Weights of a small GPT-style language model, trained from scratch on English Wikipedia: normalized queries and keys, a variant of SOAP for these matrices.
Each number is 500 + 25 x the weight over the matrix's rms, rounded and kept within 0 to 999. Layers, rows and columns count from 0. Numbers have three digits each.

# layer 5 attention output (transposed), 384x384, rms 0.0688, rows 231-255, columns 192-287
519487511513529521500497516534427465454490511488481474492526515473494515524476484496497519510515468529486503494514525464474477533515478491507501531522501488511511496473485469502543476482530466511499476532506498499469479552476492495503488482498516517487507526485536454489477502530518515491
529461534544477489496506496532478520501499487516516539497523515505459517501475479517497451501490491514497474519525482499498462528517509527527507486513507509465534471486490507513509468522473496492470498545497477489515499518462523498507500512493507472494505503528506500474514525534563499493
520424535519504488555513503503475501502459495514498526513522518486456440500501461525511516510498525524494503501486498514526508523488505482503523493523512494475513496484514497522531505524501496518453493524476490517528522470500462494493511518489510461475560494518518538492491499483519517454
541509491525484506487542506526503492497508483493475510489475490488527488450532535488514506508490472485494510509520508537479483500513524505501487486515475500493522486494469479492520502480484519513518502507504479524505485492472500519530488501478502513557487468506507510490509480501539497487
498523467458483525546494505526512519504483449522521493526530483500482516497472477504516498505508527567488468483489473491494503505481496491498500552487508495479477491498540501503482494533508483498489475535506508522486530525500537519469487492530484498525508502502504483500505507484527517535
562494497525515467504490500517490507504499491463510505502500501488476492508516468490486470475514498553533473454529463492486503503504520504470465537544495483474526488489498492506525502495484526512544454483516517511497498489470492520506502507470540501511491495533516523510459514538496498498
493502543523496482506513495506531537476471483463452498536529514533452516501527508515502465506481496538469544479502477516481513500559488542507503461493477489530493504479509464504486490475484497524512510486471522476483479469459493473495533513521483482525526505522492477490510468512486523508
451499517471519512544508478465498483512474485502498525484509468525490505480518504506510468534495521505507505481472497494516521521492517496503514507458539503495494501501478486493473529490500498476502496496522498495481527475503485481528515511502483487476516495525465541495479483510474498518
515530473520489499506498511517470508469519507499489523527482489488492493473472498494497467485499474472507499490496525481514508492492509500509534487503490518499495507537493486503489461524521472476517504488501475491440471494507488527508495464534511491527463478483467461468510522492477513478
466534446495515494507483473521506457500488506493541472474536502486508506501466513481513467486516522499511508477486492452501488493472467496522489488480485512462480515484492512488531490517499485514522470507533491508503540510522529498491496488530519511501475515499483512490519532494528532534
473491479482495488518491503485507533515507512487517476519516519514494500520503503480527545514516518503492530515496505475530522502521487491480502509520480489517480485519481494485496499489492520479489508482491503478508526549517519428473518530494467506470524551511489513521444504532486524523
480540497538470522474510464527518522499512532518514505519474494478480526495495502512520506486509470482487520517475539485487476483514465498516480506532493493485528493533512520507499531504513444513497505557485490504512460512490504509495487502533506497475508478467498473447512483489537507523
499508486466489481520464469491483462495509511510479486504506525523520515507496506505516506490497517487502497507517512491545501473472488487509512512475496480508500505550469526489461500523491493471521512477492453517507526469482516492480471499479530500497469487500457526551522486490479497504
515503530497546504500495518478441527488489499477486497499491536492501503520507523499513506514512501494484500457464521512498529521506514480526473475510491472532474474467492517505505507528489498522504494504498511465496460457486496515474498501483489476455525521486525513493465512528485483515
458509480544455519477530455496545535543529472498517516503470499528474519549490515488496450490548507554494499510486443507480480498493458474548477491477471501504498484485505532525465464478484477480481499553513525501535502477494492523485495523511542506495519509459492450459525476494506462528
508483508550481519492514487553529488453521476497501535494515471480500489449473495473501452506510459525502457539493475519465476517460479512526509531495504540444503452484519492503472487523515497487507502491503536500485532513544485529537479444508522508498486504497493476473533518472516505502
539479511465518517512501492514487505505527486498525508519511515492531483500507520501501492475492534509518496450517487474527519490512508473518523503488491492475464505522490488525486496496489512497501496476506499462433436482470542528470493501460512500499503483541479531525484464504482516482
490513494491475540499510481481532525494501480507498504489494461463475501496429518472550503498549468539508487510485492517498487485462470487536533497461526526489492479529507507501470520481508466493483483513498522518527503492495500491527517489532484496513493486492439495502537514489512513519
522517488502458488480483488500535511516512521466504521499448511519513505482494516496494480501515513485521516495507521514489515508516505522505503463501477536499480486544478512512508476483499501492521506467507478476502493504525493511519519498505507494515476491490476482534504452471501508512
503499470507480500515492470519505489501461529488536511501531503501522537471487488501515475493505493511507492548482477538534517518457460469503497477494507543473477485491512542505481489517497475503517469520487516479501508515504486535506474490513492477494499500493457511491496520465537506511
513512528500519509508451516500463501489516519499532490482479546466489473472487474485465547513519491511517517539486506497508496504523485495487511506499487490521524525513529476509522521490517506526507498469475487498518511507510494510531501482472539516467450470491529496518534525462527550502
480490525473534518531467507467518496519441503509507463476523494510489459535487493518507546513494515499492503531494506488509474501501517540489485501517493447553496484537487520499512542472502513505525511479473514536536508499486497462482506492515449500483512515529529507523477506502529474493
469491524501503520533465485480486497510476520495505505492511494466485505505494506530490517489515491502516493515478489511512480521482474529516481506500519503504457479465497508505502529504496496486493518511509496503521483496475481522505490501524478516514502522496509519505469514486470535513
511475500517498482513505519515506509500493549491480527520493510455501495520519505506491547482465463534459491489509517479512467484514495474430475501521501507492546486503519495489552514525493460495473507500506509524509477491480480466500513490499504492537538520464504482511488497528516521497
527505477552474500478500456512497506471514479503521516498520499490489493474455490505545454498522466564524509500509492531499510481487502514507559489512456526435511478526518513524486506499502495511498487491485515489496526532528494512490512461494515481469470467504467474507514484487520496515
# layer 5 attention value, 384x384, rms 0.0902, rows 232-255, columns 192-287
521483487522483504496485491498543511493502486487502479537480495521496486520513514485499543498520496503515529502510482498491478482480479476514479474510492520492515506510514483507477510484533471522521493494486506493494478502490496484493497508499505521512490484489523518512494480490502488512
513509516479473497450504461510524480488485504508547477499480481526514544489487522463486512478534493470506536500492516497490487483470484496503476489511536518518503472498522495495487500506507508466545487502512549508506508521489516477505512491523490549518460485509539475487510519492492470499
495485477516482501509469480495467513502460495476519497496507505520468501519477489518501467476504524501521471504497503459497479533493493512498523536501497511527517516489533524529488487514493478494495507473498540486515486533550487510467536496483526512490492502499491495506484475511433492515
505469517485527474468502493490479509528518541506519498475464491518517494501520492484490483512466489448485503483506538511524512469478479522495511476493525521467482508502443465520520498497506502509500511507493468491496475520484477467526493491513481504480494485517507488488495510508509530480
508486506476475531501477496496509501497494493533500503510500509561500488510494520512508539492499522434491521528481548494519492495492492522489503435499497496487519514500528530508483510511478504512489538506491502525498464501485487471468509480526494524478519480506450496494531439474505486504
504503493485529499515477535484481496493525510528516481470479486462530472526485490492476521508506501481546487500519527492512455479507525467500463492537500514486532479509492536483478507539515510485500516536541468535495492534516484518493487506481498530481485507484484514504496483513516482469
521521485501514489485499541484512507478536515519497494509485485448515491515483506512497543527525488498473485475515513512511518437530497497477507488538476498537494486515517508493524494519523515485453508487495489538487504514482515508469494529506485504527492521475467488492514512508470483507
517490498493509496516496521501539470476481496459475491509471539495504535526478500507483493512514512543512483497479505520490471501515498500481473520504494481512513492494485503468455496481483530515514499502510501503539478495526524514489514508482522517480521522520506512532497454534478484478
506484518531490491507489488487485504516518505536477504516478489499512517484506484525518464513475515495482480513492490512519533518516497497477527533507472513504516502501489452517522494481486498495503518491458472514471482493486497504518488478508499459497503507471488498522483501525476518509
494520525503534505489506500505496505482517499503478489466488463490508473504523495515457510483498494531468503507511488508512536500476493500512471502491546506486489516476519489510517523514509476483507512512518513501443496461496481522501481468498480488498468486480514497496512525476503490469
520482484487495492485499546481485492493477497474524507496544491535477517474495486496461486497484501518503482506485481518526458511470506499503503514469511484488506498495499467504514481485505505478496502500499484480494481488495525507514478488490478516501503475491538489523473531501516486498
541507501503498511485520536499554479541506490497495480514483526512518469498504506512485486504505460520532498478491483463497469566513523477505506524523522543515488499485474489524505498487487507504488501528501510478520485506527513503517531508542478504508503484506511501457491517490470470478
487493493477501514517519490505520504538512488466530486502504478485516489527486504523464496503477524494484490525523487503515502477505493493487502520505507516507520520523447499464490502500488516494487497507500511541510521516511490527492491492495513501526480513518485503521516456511471510478
503486496515541496484487496522483494471473545512526506508523477492501498472501508487506477505482488462503478510502496528512490479521518503507464500489492503469544478477503488497539491504532488544509519471472482481487492553484527497523485486502490486501480475492520505529488534483534523516
504456465514494482504514518470464506536482509537509498519489503531491511491473486497499507529488528500516495502483524467486475504510517491462501479486493466521518495510502496504512469487519506541491517514480451510528460481505498483475506521513507523490532486508524492533508500501488507521
512519514504483505502479508480500500507481506488453496514466499523501522491468495508473503494504498469502504531492516526466511492500509510444515477514481490530514497483505513486498515506490530506507493497491526557500512497498485446495491508520489488489499544523489499495473481529494526492
512488495513509477504494508486484489480514510526510496492497490522506491470484465496497464498504563483491503522499483475486488535524516520476495507487481475516519480495504497514506449510507513492486488482506494491496507539528500514507484488498518510524478469499508529519489529478500502522
535523501525547508509500528503470499464504491493468515509532510467522521501500514520462495497467477499476473504505478465497486509478501497495492529496478466519542494467520495502472479494488525514484500509497510527463481501524509517494478488476504504486515535505486495494476482523468461494
534458524507490480466495502486505485509526543511479506532475471508495473472480525506512494518474524494495473465475493493474518488537500482515503535467488460513531508519473467521537485475514516513470499483485481538470488506504508449510509477508510489528508488491521506514488506525501502518
474497511465457500500528493491499486504516473520476511492534500522512517514517512501544493466485544499471491483505497489484496559480480527515538494494513494470478504477500508502481528493490498497480493522506538467512475485517500506465509510519519482544542498503527470502482489502488496469
483509503514451480480523489521502488511541462526507503493512496473516512445510489512500520485485492495474478495524509506480543482493470476503538520475503507456501497449506503536528479532508505487508497521482493495479516504528480512496503499473530503539497510498492486454533524474475498514
527490474491509477492521528490518458526512510521547461486501480488510489494492483487501493535526502506492516456496490490542516476518507465515495520487491518529466513512483480504496471526515518489485500512460476496469553486495500473497480491510496510519513477482491482499509518501536458505
454501482470488517473493474502491480499452452514534489465508495558470509509489472492516515501529540480526541519484499513520462527468481532554494494490547472465493514485517521490458480492491533477543531550490518480533467513465536505495509507493519529507487448533546505500505518473537468500
495472539509512499498489510513475514514481540480478489518498469516478517451508513500439473481450539466484465535475490469488485545513487504507454514491512501529543503485526489525499489469512489516478487499509501508487480505514483497525505481499491528506508508487541480506493532477510495497
# layer 5 attention query, 384x384, rms 0.0959, rows 256-265, columns 192-287
518527472479492467486439510466490483451474543516506526468467474458469514515459522525515503512519506455535509484491534478450480492526505500508528482469505455488510470499519506507548497484509516478523511516522479525440477527508518456552483516523498546520482484519508501500483481512478496528
484528505455516515502519504536456501467526496520520505511515500502456450467504449490471486496498502473524482485494520550484575524484446518490490468500499486547504475565537506542575493487553545476545490495459543499468456503508453466489468517512519489526508511512504446477501534548532529513
458517502474508531489513468508451473505498509518579490520499486510493529486517492509500452479514475494508529510476501473497518498464505482490519528472546517450513476511496512503519486492524461510491520484475485483493531495536493512473472475537499481487461490496488507512493505462525532501
454490501538513476507503499543490480525480465514478490496530532485477466474531519518524521497537521482460459526471514483503489517480480538523476486524503546514463495542492488509530534556515510525498489534475465487543504494467498509490531481522510439491465467479458486525484557454487488497
448493511475502489481471452454478524514531504521551537468480497531484468513479512496478490489496484493538498498504530502470502497526495491499533499466508487476555493495493498504501541488546569519469533475533475497470491550513493490491491468512511532554506510518502543482516499516500493500
538542498521505451513516485514516466528493477527468473493500470502524519498499536524506549478479491523484492545465523493528487476517504498507502541524477542528485513471518492500502498534467442497510488500494491477474491436521530546498470536510492479476494452467464512519466482441492492485
479515485545521473532524496547493484506489521519482485502452492472488483461473514480513478452508527516498469519463526494508500485494486524490494515517498540530492460486485475495482506514518477508522525528488510482508511451472504538522533502555489504471492447485469493545501511465507513519
456515434518530523509501503548510490491474511536506439536474530475470474467491470497490482509538526510473515470495455524485520503515491477477475501532503485526455477479488509493476493488542451549522490468471537509541506487495509519485516478511512496465467459564501488492499530510506552501
471527508440507525498516490484460468513501514490537481513501457515514521482528525516494434520520483504522512518477514488520510491473523491488529528474524525478501507538488508515503477505504462517481504480489485494472524492525512509466477478532481475502495520490508513508500473474508511479
489485470494510500529462481489517481506482539528462463500469482504527525485530525506500502538491507507540531480488508530524488454510500485470489513454529510518531509483502499512507504489506467494507485444510495517509515506512521527488477490477477495487492495519490508474502470506501493544
# layer 5 attention key, 384x384, rms 0.0903, rows 256-264, columns 192-287
494529474448542518500507475474507500503494502530487492486447541479539514507498503461547519446542491483513550490478524488501521447461530504449530490484463462481520480494509466507419514501548489504501499488498507546514515501508462474502487531507477516517495495518511500529428474494486541497
521468517461502488529489511508473580527462501458501483503496502449523535541428510501510519554500494532492496524493466525519516469489484509515474519523485485530487510479464531483480455537567512513465456502506501494520474506478538482493437506502535519502481549531506495468529514495507544490
511515473484472503500526505495489505501511508504480471501471476468533530515465465542526535463514492507482523518513489497489520494515483516494529515478484489502497504491547518496488519500508434531483510485486494504481500514508461480470488502551491472506501515476511507513478513494489456515
500489488570487492505525478536506523508474482487471530541501514509479467456530436525494486511455509501506485531468516490494514534547500509471513518530516529490499531508521471520484526498466525517503511511499472465467509462488518475446488441488482500484476490523483464468519511502522493469
526517496450481496480494512456491537501491485534500472480477496466539521536488476527537532467497509494473512509534528491511551479528507521506517496494474471518506478485525487517457533492503477521503527451513502555506493528528475450464477498518458488512508481493519540539457491446470465489
461521485535497466548560508532490501509547454487463511498462522453482464489476525486459489498521475518504505506487471502516486529520501501460485562493509502497477541534520507456499516467553482523484538557473455472498495508495453540430484492482497475489469516462430467489530494483475476491
481511470543480519499520462543470475477523494479458548493488508477466469457489421529479508484484499529500502518504510507506515530496520515479536528511476517508478511493532517467508528489476460521487497524503492485470517489487482456486479488503506474500468512473456496530529531496520527478
479488489541475551468486454541485453516505539450537507479513492507503493483469462542479506535473500473515524538524511518516495513487448517496522501498492521513496539511456580464550463504501487505532454503529537460460513491493531467560492519538538476517509535487521495509567526525519534535
472516460463481496489515485480503505507523507503492450510489483456530517525464487528536543488511493511491490524498467508519504506510485517474521525478501470501480507489541546487502517487548487515446507506476518506501503524517487511475491515519511469495502537465496515497472503474490461509